From a checkpoint of a small transformer trained on Wikipedia.
Size: 13 layers, width 64, 2 heads of 32 (1 for keys and values).
Training: a variant of Muon for these matrices, 84M tokens, 10195 steps.
Each number is 500 + 25 x the weight over its row's rms, rounded and kept within 0 to 999. Layers, rows and columns count from 0. Numbers have three digits each. The size before them is the row's rms in percent of the matrix's.

# layer 6 attention query, 64x64, rms 0.196, rows 0-63, columns 0-31
073:486506516504483501496455505511515475492511509492502531522474472508489493543490482492506517510545
077:517532501452497509504490516483499482527537540515472479491492517532480470543510530528494549492489
085:482489515535466546491538481495496508468488507479523520508539480484460522497510470488518463503511
101:499498537510471458475504473537486518476503493512496504483530516525514548476532543517524488503475
095:468500518528474492503464478508516539521517499483503548499526530488442501490493480481491490510460
078:481472495504510513495511480492504497469529464476519522469489488449511491520529514502490466528537
067:503529493494532517443501469505466501462563517462483507480481496485469451506520451517513539507533
058:479526508483480536541466469477503497482459490500496520485506501516533504511476473528506473506475
113:478524483505475493474482471473499465449516505440492516492477489462520533536488534476511487482542
136:486488504481500532490492535513532476505502460472534525489546523526504453465496462463498505473519
099:483498565490530533453535496493533514554454469515487535484472470506540492519506505506523512464507
113:503473478514506468494506488500491480527476480494537536534475495472525467517510488429493494530492
123:530513507503476445447525463526468542496523511486474497499494493509526538507510522511502516535532
097:497510503514498510501435512515507516536496509497473513527505488525515525521523485519509482518461
079:482456482500478511480494523518552506500500495470506478511526508521513458429466513460463489492496
092:484486463483480442484506519496449509492549479463485495525504493470511537504500507465492527523530
073:477507552524484503492535498495500505457474487499526488493542495503535522467496505472510466528483
075:518514483458517474537454430525494515491509502527486532522452483530529499526471485490480495498491
096:485526516495477486475502518482476494500528503516510459458529531538456485498510530471475519534481
074:481474487497466511474482518510512534494513544495485507508473516538483509495555542522497502521479
052:506497508494451496521540516526512509496482520515475488504486520508521507504510530502510518506523
072:456497540470473464480513555501538501456532517473512511499484521521532537477509531517547497484528
095:506480458518500474513509459524498543493527493511478523501449480477515515521497508556502509483476
070:518517493513500514500501516504501494480524474485513506482511484479524458436495472472474480514486
124:527482487493509475490467478519538516492509489499473473472502520525519501502489564481467489473521
221:462528487518507527487538538491500483477483464510522512474500493490472460496495464480492502492487
115:500514506495480487503504492483551495510473502491492479481506492559472563456531529504491502506504
077:504517492511502560468504537493461492487447503577500458475510517518524500486509478535529490523492
105:495449500503515477541470518469454533461505467509521488484496515486478539473526509546482550501537
132:499479556503498498477496528496474515513538527496457492507512505544522515484499513499482510512479
098:529494471552520479499461478511528483496500533546491493503503502579465542454480490502477497536501
114:506505518482534537470492515488531495454477529502530488469502490476525467519522486542500516516489
041:539477518528477491503487477520502478485509482463506499472474532492458559493502518491509447515525
036:496484472468506493489487520469511476507533479529497506540455494494534495534467507535496502444512
056:479501525503507527522508475513510519520521491487501504452558525486461494463495465470532497510474
080:488497487504500481413520505483513502473480505508496508497512473505504485536552524517505510489509
098:451466496489500507475489497500510523522505503472485520504523504500422508506446474508516491518444
105:475506552502520508473516540488494476495525526463488506471504514477490492532480485500488515511522
079:503480516495522462484502512469457475506512513484484505542496507494521487519511527451491527527558
095:466485495546472507523468475508520517461452450545521523522482494478495515487521450499475485536491
095:493480477495497505476506469501535534461532516498506540486495484506530520521484540496505470462505
109:547521510490460472524521508517490490509546559470464484528498530517498518489529468498472474535514
101:511509508478547491494484536520469489459490468491482471470494499491463526526554509536502487466501
091:518489479510542518507518539455481508510434495499503529494458508509555483527516483500475509483522
167:475497506501488525499532556503491512500495455533552538468491507470497473490514485502534487443465
115:470549572505482461481536508493481477469479482505488517487494491515526470539506541461506540548549
101:499453513489494542439512558515506530516479500481507504528494528514480482469479489451524494460481
089:512505532506505469487468524480514492507515498498508484537486513492519520453526542487463510530493
030:524524459475493522512515536495498544493497504510529481491534492486481491461528468456495529533503
049:514493509499504480492488459518492490493550474484484526488472502489521540521480526488517466496516
061:475492475515491508513518560500504514530465493522513489505518502515468492480498483492509533517500
070:489505512506498525476456426507518492478536541467468488474508506505514492499474468512481485549479
087:515489504512487474522495536476471519497506506502505483516476498513509518529495515514474521517533
074:495487535533531495454512503502477499493492491469515512547513537517526549518514503486489509506554
093:542473577476504472501491554500491472497478535504485487524444481528523472505507529514483544511486
102:495508526500517538508501479472505507502478474489498529485543491469505444474503454460487490509520
120:532514528495506482503436474549476483502521519468479443510471521469505554506500504473490513461476
135:464461477491442493526476459502486496492500478471474513536506528498520537523494473496500551473529
143:500486473516469452502469474480521553534523529450467522533469504505536507492495543502474513539521
112:494505470462504523473520514469469468505499503490499527464472553487478498496479505510483489459498
101:478474493484508460521488474509492497484484496524521466516503514500483589544471485496473505462535
135:453491485517503504495546507504550484486482470499505537487493492493517478481511476525506497519499
106:443490463517520498496479461512504474510519506485480498478573503455451446482523476496511510513515
128:520492484493464523498480497550536561464496530477483491528508525498522533484508534490520472486507
# layer 6 attention key, 32x64, rms 0.18, rows 0-31, columns 0-31
080:504469505517478490573484476531518512528532526509467481515488537493471532511502527516513542528501
061:514560506484475506497527464483498534475506506494502502507492526475492488506498546502464551447535
069:495450562527529528501454540501496525509497493514508513482525493498541487455497468496476446512464
081:500499537500522524531496484510470495533519484491507473498538542501443515492509501500519509486528
093:492517528435522537510504483504491470503487490498534504456489499488526464515512513517539471510509
103:484484512498505502459538478480540532499491458495517561441520505474470458517490508466488499490493
106:469520544473471495491528487481513490495501503473473501493545530499485515521498528527519521464494
125:514489510497530520508477511474484495496482497511526521496502487476509475490493452489479459475505
111:514495530510494480505491531492504512485498515548515493503450503512515548485504489546515521485525
113:514515518539492522480485461500472484510534468496518502485498522486507544513476517473530527498504
105:523509472461510489529513521491515479465491491530486463512503459487485493486494504492510520539492
088:491506510509479525515510449493518479486464503463465503533510521519511502539534485500544513471475
106:502452486486492516535480507503510494508529537490471491517539516515512529489462524463523514501440
087:507480448496474553515474494488521520550546511535514547525529497487462513464467514502485491507474
094:493526503510512546478538493470437491486501498452497522490526492488479472516494503521471543504487
126:525540515513528519499499506498532481447479515513509497494468481526500469515521486504484519457488
098:480495459472515537478513510490536487508469495527495511483509472481531462480498478511479464492464
100:549469541544522479504476492504474515520544549480499455492473510532460510517493518508495535518471
095:462505510507494555473529514499512509501512507455480496496505513522500475516503525517547475461513
101:535488492509476465495524468512496511476472471469499488528486516466488532501473495509493544507532
097:471532467469497547475559500497517496510496520499502505493530533521488481507515544510523523452518
088:471497486517464527516558492498518484522502528490475511494523507492494478513486522497508508549498
085:514519472493497487511495487484481467523501483506537526502490485477529535513492505469510494509511
105:535501499519523499541460524522484508517466506495518481519470472508504528490485475498492477523485
088:462516518527509525511573505480512424467483473511531491506497495486471549501497511482494492516532
126:477472474441487505522545519462511476486465481480503511548529506471498475472454466480504482489501
119:512471503511432475527526529508545504477511506481449503507516511515511494521518506482502498478486
106:493481522499505510548541537517521528527524493500536490502546484475540513490500552481498502481504
095:484499525491453517481483499520513526522527529476518525517507479515484463521498510488462479496486
110:507497500458465489487498474502506468476468475474511488475538516493477564486534481511496496502518
105:491473538525537497518527507510508487523456502535485437516507528498536482515493478487529483489471
100:511481494461501522456473465534513486516502490434522481494493504482479519464501508494471497474470
# layer 6 attention value, 32x64, rms 0.225, rows 0-31, columns 0-31
096:548517477502502531484466462510483504486515476516545506444530525512469510516532500487502485505506
089:463484467500532503493531495503486502502475509463522486552556497489505490546499517499497486489502
101:489536535544527469499536466500532500498506506481484528477464512501489492481510481457525499524481
109:469501508547490502518507530490501521510489500473528492542465498509510510509545517498469486451538
100:499547471486519536496486521499493472445505518497477479516484514487530474478471525499490465477478
094:503529538496545506525488501485531460501457513552508465520511528536468522516490477485539446494512
088:495485494480480486516487478481507470455511512446554504542427506529490529489435507477490498493478
097:491481482478514516482485538533538519489471480441523479436530494507502488548503524453517514517522
111:516524487505487469564478518576548499503477483519492539537503499536508515521534522475494490540502
103:514496534527485513501513512469506468513486469488478561481501487531523491496495540493475513475445
105:467483479535538496509517465494524484468466454513505546463520487493490435534492536517505504477491
103:515483486506482453472523490465545499509514515524472502502506508532527497491502472516490528521542
100:496510528523556471478461513524497460469502508477533508468494514451482473548535475494489506470478
091:482505515495464473511494587498524462499521472525481474499503541484499481539502508466525493501506
094:492508505504503488526481505477490496484498511474517494476500479475447498524509510480506571532535
095:473478500503452505498505472484481466520516488501467541487523516471508557554511486464517496505542
099:488471461480514491497492484493506457468509524534507544522458462537513503491529511465509490452500
107:465486509542475527479499496523489486491524503533502446507507554513442511496507460542449508486492
101:443537489472529449534487515509487512489528460484468519481479476491482513524480477497508543482489
095:512521509484544502512449519526465522529510539530488509480464529532493552488491560548536511477523
090:488478468547519484500514497504512475510506485500537480505511498526513500481506534497581527509485
100:492456463488482492508532526473497480546474505521528455536436518491532491532498481464494509489518
095:471520513488535446474502480493528489473518518511509472468535470502467528497537520483455497526482
098:502469534499559493501486514475487494528531515509515513516499471511459459509459516521525479489495
113:495491505476488513528474495541507552489465433537512473478472516481453519463532515467530503470510
100:509493491493525479524519523483475537474498511503526500509459467500483490493497514540494537494540
088:477476476500536490512494508540499475523519487508506526507523511506490469465452499508466526469555
114:522509477520522490478545467462498506513494534491507503531525538500497543489501512478486486537523
111:438512530497537490523487485499521492492482505488500488493542502500486478448516486520532511475474
103:482516504442485498572548533519551476491523512538495524499484472503485504524533481548485509503515
097:468512502499493503534492502470542487453529495509493503500445503525518516443491496510504486515532
105:488513490472465490486510449466488498473503542498428492504524482550457443478493503490475487528509
# layer 6 attention output (transposed), 64x64, rms 0.254, rows 0-63, columns 0-31
106:518548496508534502532514474467471478528454481518477524528514518511534526534488478511473513538507
092:449455466484519485522501520489461512523520516440539486485496486481512517500479510497464549479479
113:500506519507517493496519463498528523486506486502520539460478516524443538547498492523555516490492
117:523455489527499489494495564512505512512530504491505463509516527488441519523502532526520519427465
110:536546509481509523503490506503513464485475506486458526479521508509532491465486527500544446519504
111:547497502480516551497503495471503502526487495507510472514511484502456523491504465511521518481499
103:553487510509490522468525513528518495508486533483484513543508486477488519482488467500558488490476
110:482495477490457524482493515484505556461541504504494513489505494497541521500478488494499494491480
151:517529461512485472502468517507491513500517477511541482492454516522501549491516470502508532516496
109:502505517566465491513467492478515507498471553470478491513518482509528504501512494510466512531496
124:491536467497524531482530508473481515485491492527514508464498478541545496515520523523510480451499
099:479492542500542506469473472542506531491493522520504467487503465517508510483516470511492551526505
116:485469509527544536493536457532522511507476516492484530499534479521504486544483503429512526525496
105:514502495497506494509502539531521523493486512534549486484490520496513474527525472469470457494482
106:492520465451467471469465475472488484481568478498510492513488552467504469533449503485494532483477
113:524462484480501518485494459515438486504493519532531508529474510508524495520518487458499504474499
106:515493516487475535497493439524492500483491485495511533490468524524500524482524474493521516463529
116:492488524501510505492484553496475464531513479520469495467541525515505495489524494467508550517471
103:536493470520521477479475479538490536497538513549451486501521521504481474478459523523519495495499
111:458518545495518527488517532547505495471516506521466483467502472556465475460506485517511497504529
106:482499496489515484500459485515493508491495521490495512534508507523519552519489488529550518502524
114:492461500517469510488517502510499492573481549529500484456483467506464505446508536472483479509513
103:466531482531510499438529510526556495495519482475558508475510477519530501505462528495484492500510
098:518474510477479542497487529509512501492507540462483494515474496528488472480543487507513450507467
119:485489522509489476458468501492498517503486465491514508477501485503516497475555455463482489535505
118:511529521483516488476522459541531495483539522479465485543501532494496547466488483503489516500516
119:516477471513500490544488533501499504524529503516489485533529465524491439472517487505488467478496
110:475489468504515514479505495491484524486503478486487506506514465474432531532527497530499496499532
113:477496494493482511509537473490468521528497484485465479512485490498529486577545468514519493462492
108:514472488511512511477535507536484484483541510525483508477493500471505489476526487511499530537499
123:503497499501479520514510458534504484491514502488511470491529530520441472523472473531551480525519
128:516566469475499514487509484485498459501516487487437492485510531507517453547537508483482490505479
082:499485505500504483491516566509474510439523486484551502454502524501485470496518493506490488440473
077:496534523508481493456458516527506494488480501463506507506499469467456519515478537504509474480537
087:521531483476474541508546494498489486443529497501508501501501509482469507519543503549517506457521
092:452467512487502476519503468507494531516500474518535528495506540523457551508441471511517551533491
075:498501518525502480499541515481508495481480469490531519485487502513481568527541491505513506512502
072:463539504488520504466558540489491464494503499445528521466477496499536475513503510534454470490503
090:513473473483500503474449492478491531483523523512475477451480515514460503498504472505469438479496
091:471503537461503450513502463520453482491489499525578494509518538467479501537519494527535513457486
080:491505559527513530485548510503508511516487482502500527458514496500489514516498496509529516494536
092:481481482524510453497513508529542493507521468504534485537518478493488561455506498517498523524543
107:551418487498473530513484474523538533528510510510475501516475472501503491476516536479506493499506
105:486481491482471472505420508489502462495499528526482491526498519501463477483485490513484491524518
087:533488497519490513525482466451507533535523486489444503491500475493519482491497506526511508519483
085:478511483475499506524536470518510493482479498542497504488507496527495457497507488497525513504434
083:523452511464499502514544434541477519513508513562485509462513530527527495530459491481516481467487
079:503547494501490507488506541466453450477504493481531477497509485501480509535524483528512460471499
077:516470473526476537486518469500516469498491510491488472547533483486442497499483497519502531477533
069:486505495524495457478444516466489521561457434491501531541494498489526508489479492493497489521483
085:538546481512508523468491531493544495512497505473496501514470530524485434489499494480497469525452
081:483492489460516483511544465530501497484521472494527480479491542518516504546502436488520502494501
093:525498501544493471480498518558507492528539477518526466489499502487505498452491480480457540494511
076:512502499470526454493512487509494499505544513544514518489513519535456535528438512542501531472493
094:531559503528504529502539506487468457506490493478493500518488477482523477519526523517484520464495
089:498526492504465495480548522491520467482514492491491510506511467484525472476495529491500507493548
096:517462510476517525512531472528470500508511512488494530467488501491507543519443518451515521462457
077:522501504539476529512546513504536507535476456482505503494475465521495479416475514478512502533479
080:486528498487471538498503457522516471475530514499483520473447545519483512521514506515501545463469
094:530476511506541479474497507453504500480456475472484511523495501512469526522486513520509483492493
092:523533494500501518498557491541543503522516507465498533467470455518513504477499536466511496474505
090:517495472541495502514532505512531517493529504502514527503536499528507471436561529483540497497520
084:500459522451499482484480477496487507496501492522494538553498522515509508516458507421493504464448
074:521509439512516533467511484489504486500504530522493484538479503498489465519498436548446487505514
# layer 6 MLP gate, 256x64, rms 0.24, rows 0-72, columns 0-31
091:497506510481457555481466497447480506483489483499495509553519489501510543527576521487506494474476
099:503492464509457525526490530509501432503489457509468470504499549488491527497500498496534519475479
094:487473539518524478513480493497543530502492532542499514459471473506473527512530490458480481506505
119:483491511531510478503454508478464480528515516540507480541519532503532510448495518503459459489494
110:539558480462499484513495493495507531491482472482543492502511558436469538491517505493460524491451
118:452506499484500535513525500531519522523476493459519508473558511490541503492511460506507453509509
112:506507544526480513524488453506493524547522460525551496483499503494512494484511513518480468474459
099:483516490494459463500507474455531462507500471499560501509474534487515464482520504468493498531474
118:494457493512486514498493492478515495520497510491521491529519488465457500525477476473440471481494
095:500468480475521483517559516514546507530474507525539496471493502536494485521518487501539489449501
083:496473500466522507467503463495473475515542499485527493454494463485550552527516472487471468440483
104:503495532472500531499494497501485500474489504510493555531528493518479474475533503500509451485493
090:555516484549534502489522506467493492526439482457503510504510474475528516451520506493518463530523
104:530505520510514507491509472517478510496522467509456486491514501435515474531509476516474482566509
104:460555462509482485511479502500469557495506437478500491515518550466527511524506492490497528486482
105:494522519470504512497495454570474470491507499512499498475501502546518535510522473481502510509511
113:528465413496511515496516554497498465476496486491491513491497463493563500498547485521501511504491
111:492526481471513473465480532482487473439483490486515486509509477472549491524538512486467512537545
109:523492480496503556521544479533547492480506510470474550506451463499509468485500502490504500503492
104:498478502509461501487475494502493485488507530465470498533519465477474472483473514467488471491500
094:535502546506552523501461510497514544510530473468491535499523478493498523496487505511459480510501
102:461520486476474548510519514480493530521490480512511492490499499460521462556501440485495435479459
104:472494549447467486484495474494489540486512479490481525517490490491534483487485508510513486525487
112:531508497449485498488469509445498490489524483525498506525509550475493496508497459435463494460470
099:513536505543479557497521475487485464504463469512503495512532497484493483496521501538544537530521
106:496512459501442523502496523511522482493501501498486512500514442510494500499502483479474486534503
118:498512496502494471511501525460462473488518470490480476488498473483507489524450513536433522450487
116:531474523518528479513478475499497515531476505502518499522486524479515496514472457505447507507454
087:519529471499504511501461453522508510508493495497482528504478472547513482546484481496508492448471
090:499530503516531507470497508507530504556496519537479476510504470514504528471554474513539485533454
107:489458523478540554461515516495522512513525481504467479493463476451519519468465509539487470490538
087:508450489510491508506520513503519518515522466519501512508498482494535505424503503523526531494486
086:495473505504511459478461563487502518515497451538518509491520491519486441478507481525506472516504
090:560535566491478553503479508471526531489503493499501477505511498505509492470510493540511476527497
118:470476466524485455473493450509521553487500481545488503472493510488482504482488498489496463465466
100:499477492447470529525485498452507537498500477525498499487510501514476552539503450474480485513489
098:528489487544503529544506495504506553497514487489489542526496500492526477529512488509557508496453
080:507480518503517470485486466532474528504519474514498530501476476450495495502486498462503527459493
098:482524492494531469494482546520490529497495482500494519519565493463477551450518498523483503483494
109:498493552503521521499553470492521468508505474482526522523469457482500525455546524495484465515551
108:473527519504523540469499464496526537507446481517514491514468481527513488457524521527537470511497
092:521523518483515469511454532459508511468507504526504518453538449515443479492546488500501456479481
090:518562486489544512508498508473502498450488529510511516512492520483523452491498508489540452534541
114:498499506485498485455491521504502477523535510474517474507533500509492474476444515417451474510496
095:508512522483522515551566480519571507505503479487502509480487476539543516467481513495520484506520
106:538501503491507518544514498506506498520449553523534528487502504463507486448510468498512454501518
098:511475526507506524490508535496497539501515503555486518515528473558517464474477461514507495490528
107:515444540491505483470510523525504529525500458524498530499537489460511506485467468506467508504520
115:493524511474473458493491503494443480546498498483490551493476509538494480513470480467464483499491
101:456457509516495509515465462507467507537499521534502474495512503538486483504476500456516493547504
100:493533513484533525481498443517513488455473502554521519517527502532476482508523516457495488463488
104:536527527498511517503520522470458516471506483529552510468517484491546513523522493502507500448480
094:498477487515536458493518512462452480491480515498522522582532485490500501476517468479473521469508
100:499473493473483478470541488508463527514481511521480478508484483519451518482515512483530430495515
096:515532468490474497555507459505526458468491516455514513528514478469544455517506520479509487520465
069:519469456529512512529481498468503523488541501557484498501508479451515540457495537504500496481529
107:513518492456513500521503454458476493453543480500536485480492507492533468479537487534480477510489
104:500511506516487526496501532485483493549423490486500527480570489538474531496523484539506495507483
092:499515504529450476503505510512543474488504458516535461503499533499523518470505461507469497517532
081:513500497512508515490490448477488474521480494470510525575529509448465481500505488503521502511451
105:476533477510509492474463473522508484540462500522489498529485505464491490533509467517463510543510
094:481457492499512472547483482501479539471493461514493497501527509492507536458483530509508518453527
092:523466487504470497527470548479503526491531476499527448462512530491502466478513523494480482502453
096:535503467539591507501470515509502492510490461507516431480485489518503471458511474511535515504521
088:497518483521502487505509440447521479497512507495451483496472500528532495457490456468483494506544
113:508489513515442513512460494496513486494489455520525523543454490491516492478508518496453517509518
106:534499521482508502519488497499518535542492506491488531507503510522501510529508444471474469529488
104:527503477491522573488481471497453484475458483494513485471549509509550506480478523515526478511539
081:529491506480506513540558475520521525445522490504464500497499515518512469490468485508492453514498
083:467488492496535512500503511514495513488510449534489568474477494546494516527500488489475543519553
106:530467524520508449496476509528477504501466475533480490492513473488517508520489457536525504496504
108:523510470507538497524520468503548509542494519498500535499516473511544459486506503464520496533491
102:528507524551528518501492501468481460491487487501490519452517504516500511474455506547492517494529
# layer 6 MLP up, 256x64, rms 0.247, rows 0-72, columns 0-31
110:520464523540518480515518514523496488474462479507478586459496491539528465476518470476483466502468
096:515538495499520485475475493457521499534522526526529521484485525487532453506488529515512469515456
094:508537465481525457500468524497542502456484512477467479524524488513537523509544486467516450456508
118:492507523499499516493494531479453497485469480508485484501460556479494532540510501484479428478469
098:480548511508479504540499544538521505523485503508476492489483515497534507490456545476507526477465
096:477475515524454524490446435462495540540537495503486557519506472471510490477483470517507493502499
116:533553531508505516540495468483476523489504493515495476456501458514490508470435494497471523510501
095:533511477528466459482463508489533528521462552526521513490453512510516522485502486477490495542528
102:475468489517497484478500525500530476488550535527496502543505504466500472554548512478481523490469
084:525474546429490504502518501480516478516489502531507554480489540517503546521539481515510491470491
091:466451517503486547500533480483508519489505461452484499490500455478523517484541513485487481506535
096:497519464538517461524507499516495496512523474508506470540479518478506514487458530465493506506504
090:484486518528508472488413516508523484484508523491475446515485523503511464465516472534487464505514
108:459460506477524515478509489491485521518538505490456536509491499526492508539513477498509472445480
087:509484500515494511466463520539481532482488447524518532519466500509461490560503487480500475502479
089:520509506509446550460520525457478506498520511495496531504436520514467483508495466502541471510540
106:528503500542473482505498554514513511520482471523560507444456504506502497476495516460485552507506
105:504470451486451523517543493540495462541527532512473533544514517517474475529500520520504513506476
111:442505517549526524503502511545476518521455545517498507471513485468497530467481461491477515503483
097:488477502515545460508479531514526503460466515511503496500474474525480521473521524466534493488490
086:491531517483518500437467494479499505515492495517440514494481521452528501526492478467520498514488
091:489484492515502523471508487500528516482479513482452488502449480513530517519491529456462462481545
105:478471512486517495466495482552500513505478508520528510538533491498448527545521517524473485487470
112:522538522521488492530486482488508479509487447472474501483457493493490521499501528515507528519541
088:501499510485517525485523476519491542515532545480465524481482475522550558496518525496528526507479
107:520463515499511511519527485498472474537477522482514464549481514452483469561483475499503487490462
120:514497425495495506500485502523499446493500538506487500541509499544505483488524481492480446525524
108:485534532533523492492476534543479534482540504514531509503486514504503496490490540507526484451508
096:518512490494508485480527450507523495466508488484471491471487495534476460486508451522525488478495
096:455513424476495472506501492488492494503474496493551486505489478498542533517491501510529494459496
113:515503545495510514537498512531533510516505529524504488457498480481438523542520508465444519460478
092:536484511491493462485501476498506475465461526538512509508484500449540553482478514503502508493502
096:503504485511511465524473482477483516497480534484513497486478509489550498540498566527472508527557
102:493503464446511487477498512500530472458480482505553514496474507498468505517521537470490512448513
099:563504514544477515495487511456500486500475503488491500521467529493509523474494509467536482530557
091:487519512503510543526506504433517496507518542495503484447520492521467519502498517496513495540535
084:518535500514521493487503517490502485520448483490517484497503468538490448477534502454475478496514
102:471455477463486462502450486513478519486494512505498494470505477508495511509485472460505496444484
102:506483504528569488490434488468474495491488482476507472534546535528482526496533513510532483526505
106:532545499526453448464502535471452519470512512498507520499491475496530466468449487463537495495516
103:531508521486512490537489516481528446456474500508509491544505514520513495493523497541465521521476
102:539513488515467509514466486457521516508499461448469502489460489491507505474496558497517500492495
119:527481480501441532521517500494483524546492519511458491491483470523522468497518482518481479493445
114:521513482485499460517509491558494495482459533505504514539502488527506483431453488492508493498548
108:457524551473508472492495516449492480504545527481517482499507499505487537475491493513506497526503
099:517502486533500466472519529493496525488533442478499501483482530453472550515489501496490478521482
096:520482482459490516551480476476479511488496543519498530529473491492514473492498478531493520464507
090:492545467506535536451514499514493513490519525568523552512489483486491523486466517509524518533519
114:498539506516526506465483471519462467520500560503524479490485517507478461468495481511466495517522
097:525483489506489523486492496490467495494482529513463499494506498520498439486524505437517429495479
109:530506493465514468506506518515476477495519512527520477490470546492543508497487436516516534484472
069:492502516524492493523498536494507518489515479498512526518472524467497479523507489505536535550523
101:502482527462469496495498482492508535459536492544486490491502524457495457494509521485482481534472
097:470474447484514489485525482472500540526545489529459493504529490523507499472553496480477525496475
118:510541510523478512534487492489505449515452481522513480516520516510496539493531512490493464545518
082:485532477531516502484488518559531515527449493457522498523471476506483524504474468492491536520480
110:501545485513542513479477495503475466479521515474454493475520478506522522500450472475517548507489
111:498498481505497531483514529494510503484497508478491441479458530538475497500516498534500490491494
097:503465504510555466475484459508530473538474498508499539511524489483495497461495502487476522506499
102:490529512527486492497539506520522501510517499477494545555506473497479511505549531513505476479501
116:457465529523483542501499515465483490465508484493522458518507499506503513521515530499536513544502
085:467495522484512515497493518471466508518513526474514484503507499507504495530530478487534491516498
098:513526542506464500530483454458525540463478497499487496559462467484462484527471457512495487535527
101:487498512441478477514463518493428497511505506485479498499513507542467492482504512507459519508536
084:486531525465487480473451520452496493504496496545520490530497462470522499523464511503489518504450
105:512467485487477572536482477471501508553498517514489498486489477512499485490502505498514496542554
107:517500486475570512453468470494515495465524456510451498492517522479484488505455499509484504480502
100:514537485460493530491492515457512555511485555502504496496520482494474479497525472528484517494477
078:518482492495451537489471528464459469505477498469544489472502482495480503531487460503502534480465
086:502549495455526510517539486500540453519460534436513504454514490475481490526534524498485500517502
110:522564517489511483537512517455484519506554484487503488493495486518485514518489487462523508510511
101:475533532543547467484506522463492482519468474525509449498457529512457521515510476520494490492459
091:547550491477496541502508487463460516493489466519515484476467474518479530505510448501510475445534
# layer 6 MLP down (transposed), 256x64, rms 0.174, rows 0-72, columns 0-31
110:528496515510512530542526523520483480490479505505525496496488515515511453456498501489530491498467
093:532503522489484534519517483517492517528459515478523491529498470543493534520508481470465503506508
096:506507572527520513519515503486518487536496518529505512475477502544452503490516515514501562493533
119:511488494500534476522489514516483499510475485472488503504457423501509484492502539491535502508448
105:517489511489523477539514491539490507532543469482465462532507561528492497491557520523475464537480
112:472524516468492522491500532531484476498484499521453464488490559490497528446492490526519499539485
114:460510452475516486528490476496480495504529504489474473489498534496516521488522504466528514545537
094:467529484492516477546495494466483464462516475458518493524518492473493466478522527502471497500468
106:484467525493508480517558494479533481503532538487522487519503501508533474507528486473516476492486
094:497528514499507483546469476537483478490481525468451480518504488456474492497504516467444514513511
093:477501555496520491461512471501504474494519484459466521470478462493491512470522505506486477490551
102:511483539512516459477532508499523486484488481481462511526498513486489497512538506500480458517505
091:498509524576479461483488493522478492525480446497532460520527550511496472462485489511489459477497
100:521512471502464516481494517526430464546531511501482504508453494492478551502484493479510518525512
090:526503534473483502543488482519533473500469511518499483481473423460504492507504546510524490494526
093:501474467492524515500503496518507497497531499499509477473512465480499474522484515474539502552507
102:527504491495473522498521484500496510528519531471449518481441543507541546528509473504487521503525
119:506466464479514559535528477499541543507503504492509466537471470508476480499507523493477477486488
102:500508507540504496493464493525512521478485549500503493485524491529520490529469507478503519478536
096:519519537517550502526490564494502544523501508478476464477457499531511522502474492493459509486497
092:498451506507506515520528487513469481491509525485528478494497521497517495522508464504568500514524
099:506468545489502465532519519484540499514500548501465525506525530518489533474461523515518502585502
110:453486475496500517493478512533487506496524499518533522528493518458463503496476496522497514514465
110:513521520463500472495470525477469499496505485491499441495494436459477468540479521491476515522488
100:492522493511487528485544438498516466503466496517475500509534564489508469528500481524497546505517
109:513463487452465526529505505524459464501496500509535489540476473456480507511485508476456474483460
107:508461491524495524530497478518484473491554521510491481478489496467482480504495488493483484526510
110:505532528520538526529458505518504560469522504520493491459544520506527467535502521484520504475490
099:502500515484478540531526505542517487471509464504518485515473507513459478520459520544521503531502
097:538488500472503484517493513525494494543484510498522468465533460502497536479524509527494485474505
113:493481456509531535474500490517518522504481520478473478472481482484486534526497540483454441484511
104:504462469519480496509496523506513512516507470478511537498524487513539507457488520493501544476539
095:497475527513512503454507538500515506476505476505530501528491516538466493504514490481530494471476
102:503498449453536541491473474504509498472503483521513488500512530488504486470528503507500492456490
111:572477471517534486473484542501502457471491509486477500513456515471482458466529517487496502499496
096:479494514529504489491514511533523573506516527487475505534488505506508484490484493492524486499508
091:527457492472503451467496502484506479517473484489520455444553500485464547481497514478464512498522
099:486488485449511510545477504487484528522490495538498507483464465499464488541457487515453481520501
104:540477499503471515470478493498527506521529511477488483469480492522472516551547493483488516496498
107:519473519469508499513493470513548494499527507509532493462483552466498533439510481534499484513525
092:447490504510513500454494487485480547511517520495475486549480499501504472496504501534492453492475
096:495490501500480515531449513484505535477496519509484484489520479512444525538528527540469498465539
112:517505503522524537528516510496531481481485493511459480487565502507510470490511501494490497488450
107:498482453491484479503518504516503527526507509513498519511541527496466501522554464508509552528474
115:481498511466518468475456481478492491492556494474491500490515522474435511476548478457477480497518
110:525528467531513477463491502501503506511479498502490482458523508497448564517455529487540440527514
092:535497487573517533555515516480506503455488479521477533499518522541490504476494457505523469460511
094:481472516475535499492508455501528492492505468463509448418492487491523494536524493525496471502479
114:439491488514515463492523495453526501514536535536466477536483507477512524505495526514478473501475
100:523486479497493488458504551535533484512530505486520523458479515539500524481504487464493495470483
098:487469507457527487500517479506482525489493484513525538472521478520505492531480490515499472519451
106:501466470501522477493486502485524501503500507515475516548491522509459437465507513511506491537525
097:493507476504500467490457504527476489523502501469532498518468462525496462515559510529448512505493
106:496518522510526483476466489476514506472493521447537483516495511516519481499495499526497556520508
115:488475506515500484486536531515486463464492508509480537484482479470509499453496498524504545531520
082:480483477539482474513475478528526504539496502505498490509475449480493531521510475508444498496504
117:520469494466554523504551529484549472531483526514504537498492522524475486517482467479483518500461
100:494494554462466461503497487492478499476489496505511531536484461514530508515432524495507498499504
098:548509455521503524489490481508516491511506521487537480508489535460530523510482480511498498540532
114:462495532534504470494546528495504472522478493482479500525477451515469497471518519485538461491526
111:543494470529499467484472483489507512503523469528530495526524482495486476530501527481492482503490
088:513515499477488520474561496530490482514526529521458489497467521480502468503528477510515485514530
097:493448478492498495489486569472498494492498514461511501512555499534539456511499527509564500497488
102:445489508480445477505464469464459514465505525515491494477476490471479469521496537517508472495486
094:475494518500471506455480531500506533521511502539507495513456461489520463507515510549495512485471
101:522497504486479522441518537533507475531488523513496470503499499530510546505500536511467498490539
105:504504517500482465479439452477506491488505469561495530479467497504501481457524499469512455510484
100:508475520518516497502468553498530504469516471536486487486494530480523478519515483522546506456501
083:526525485473473514510484489479543510517485513480549535495528522507481486572499504481503533483477
086:515546490457450511530496484479459508490497505496516464478515488531501497530534497451538490481492
100:505470482527472470499504514518463506479490482498495505522484491481544509515540494517513535480504
100:520529513536527479490461496512506515538485549519491462552489518503525541480515487495479505479493
090:497504536499486514531539488484476463534536478510494512488516512536511533485547469488512525501504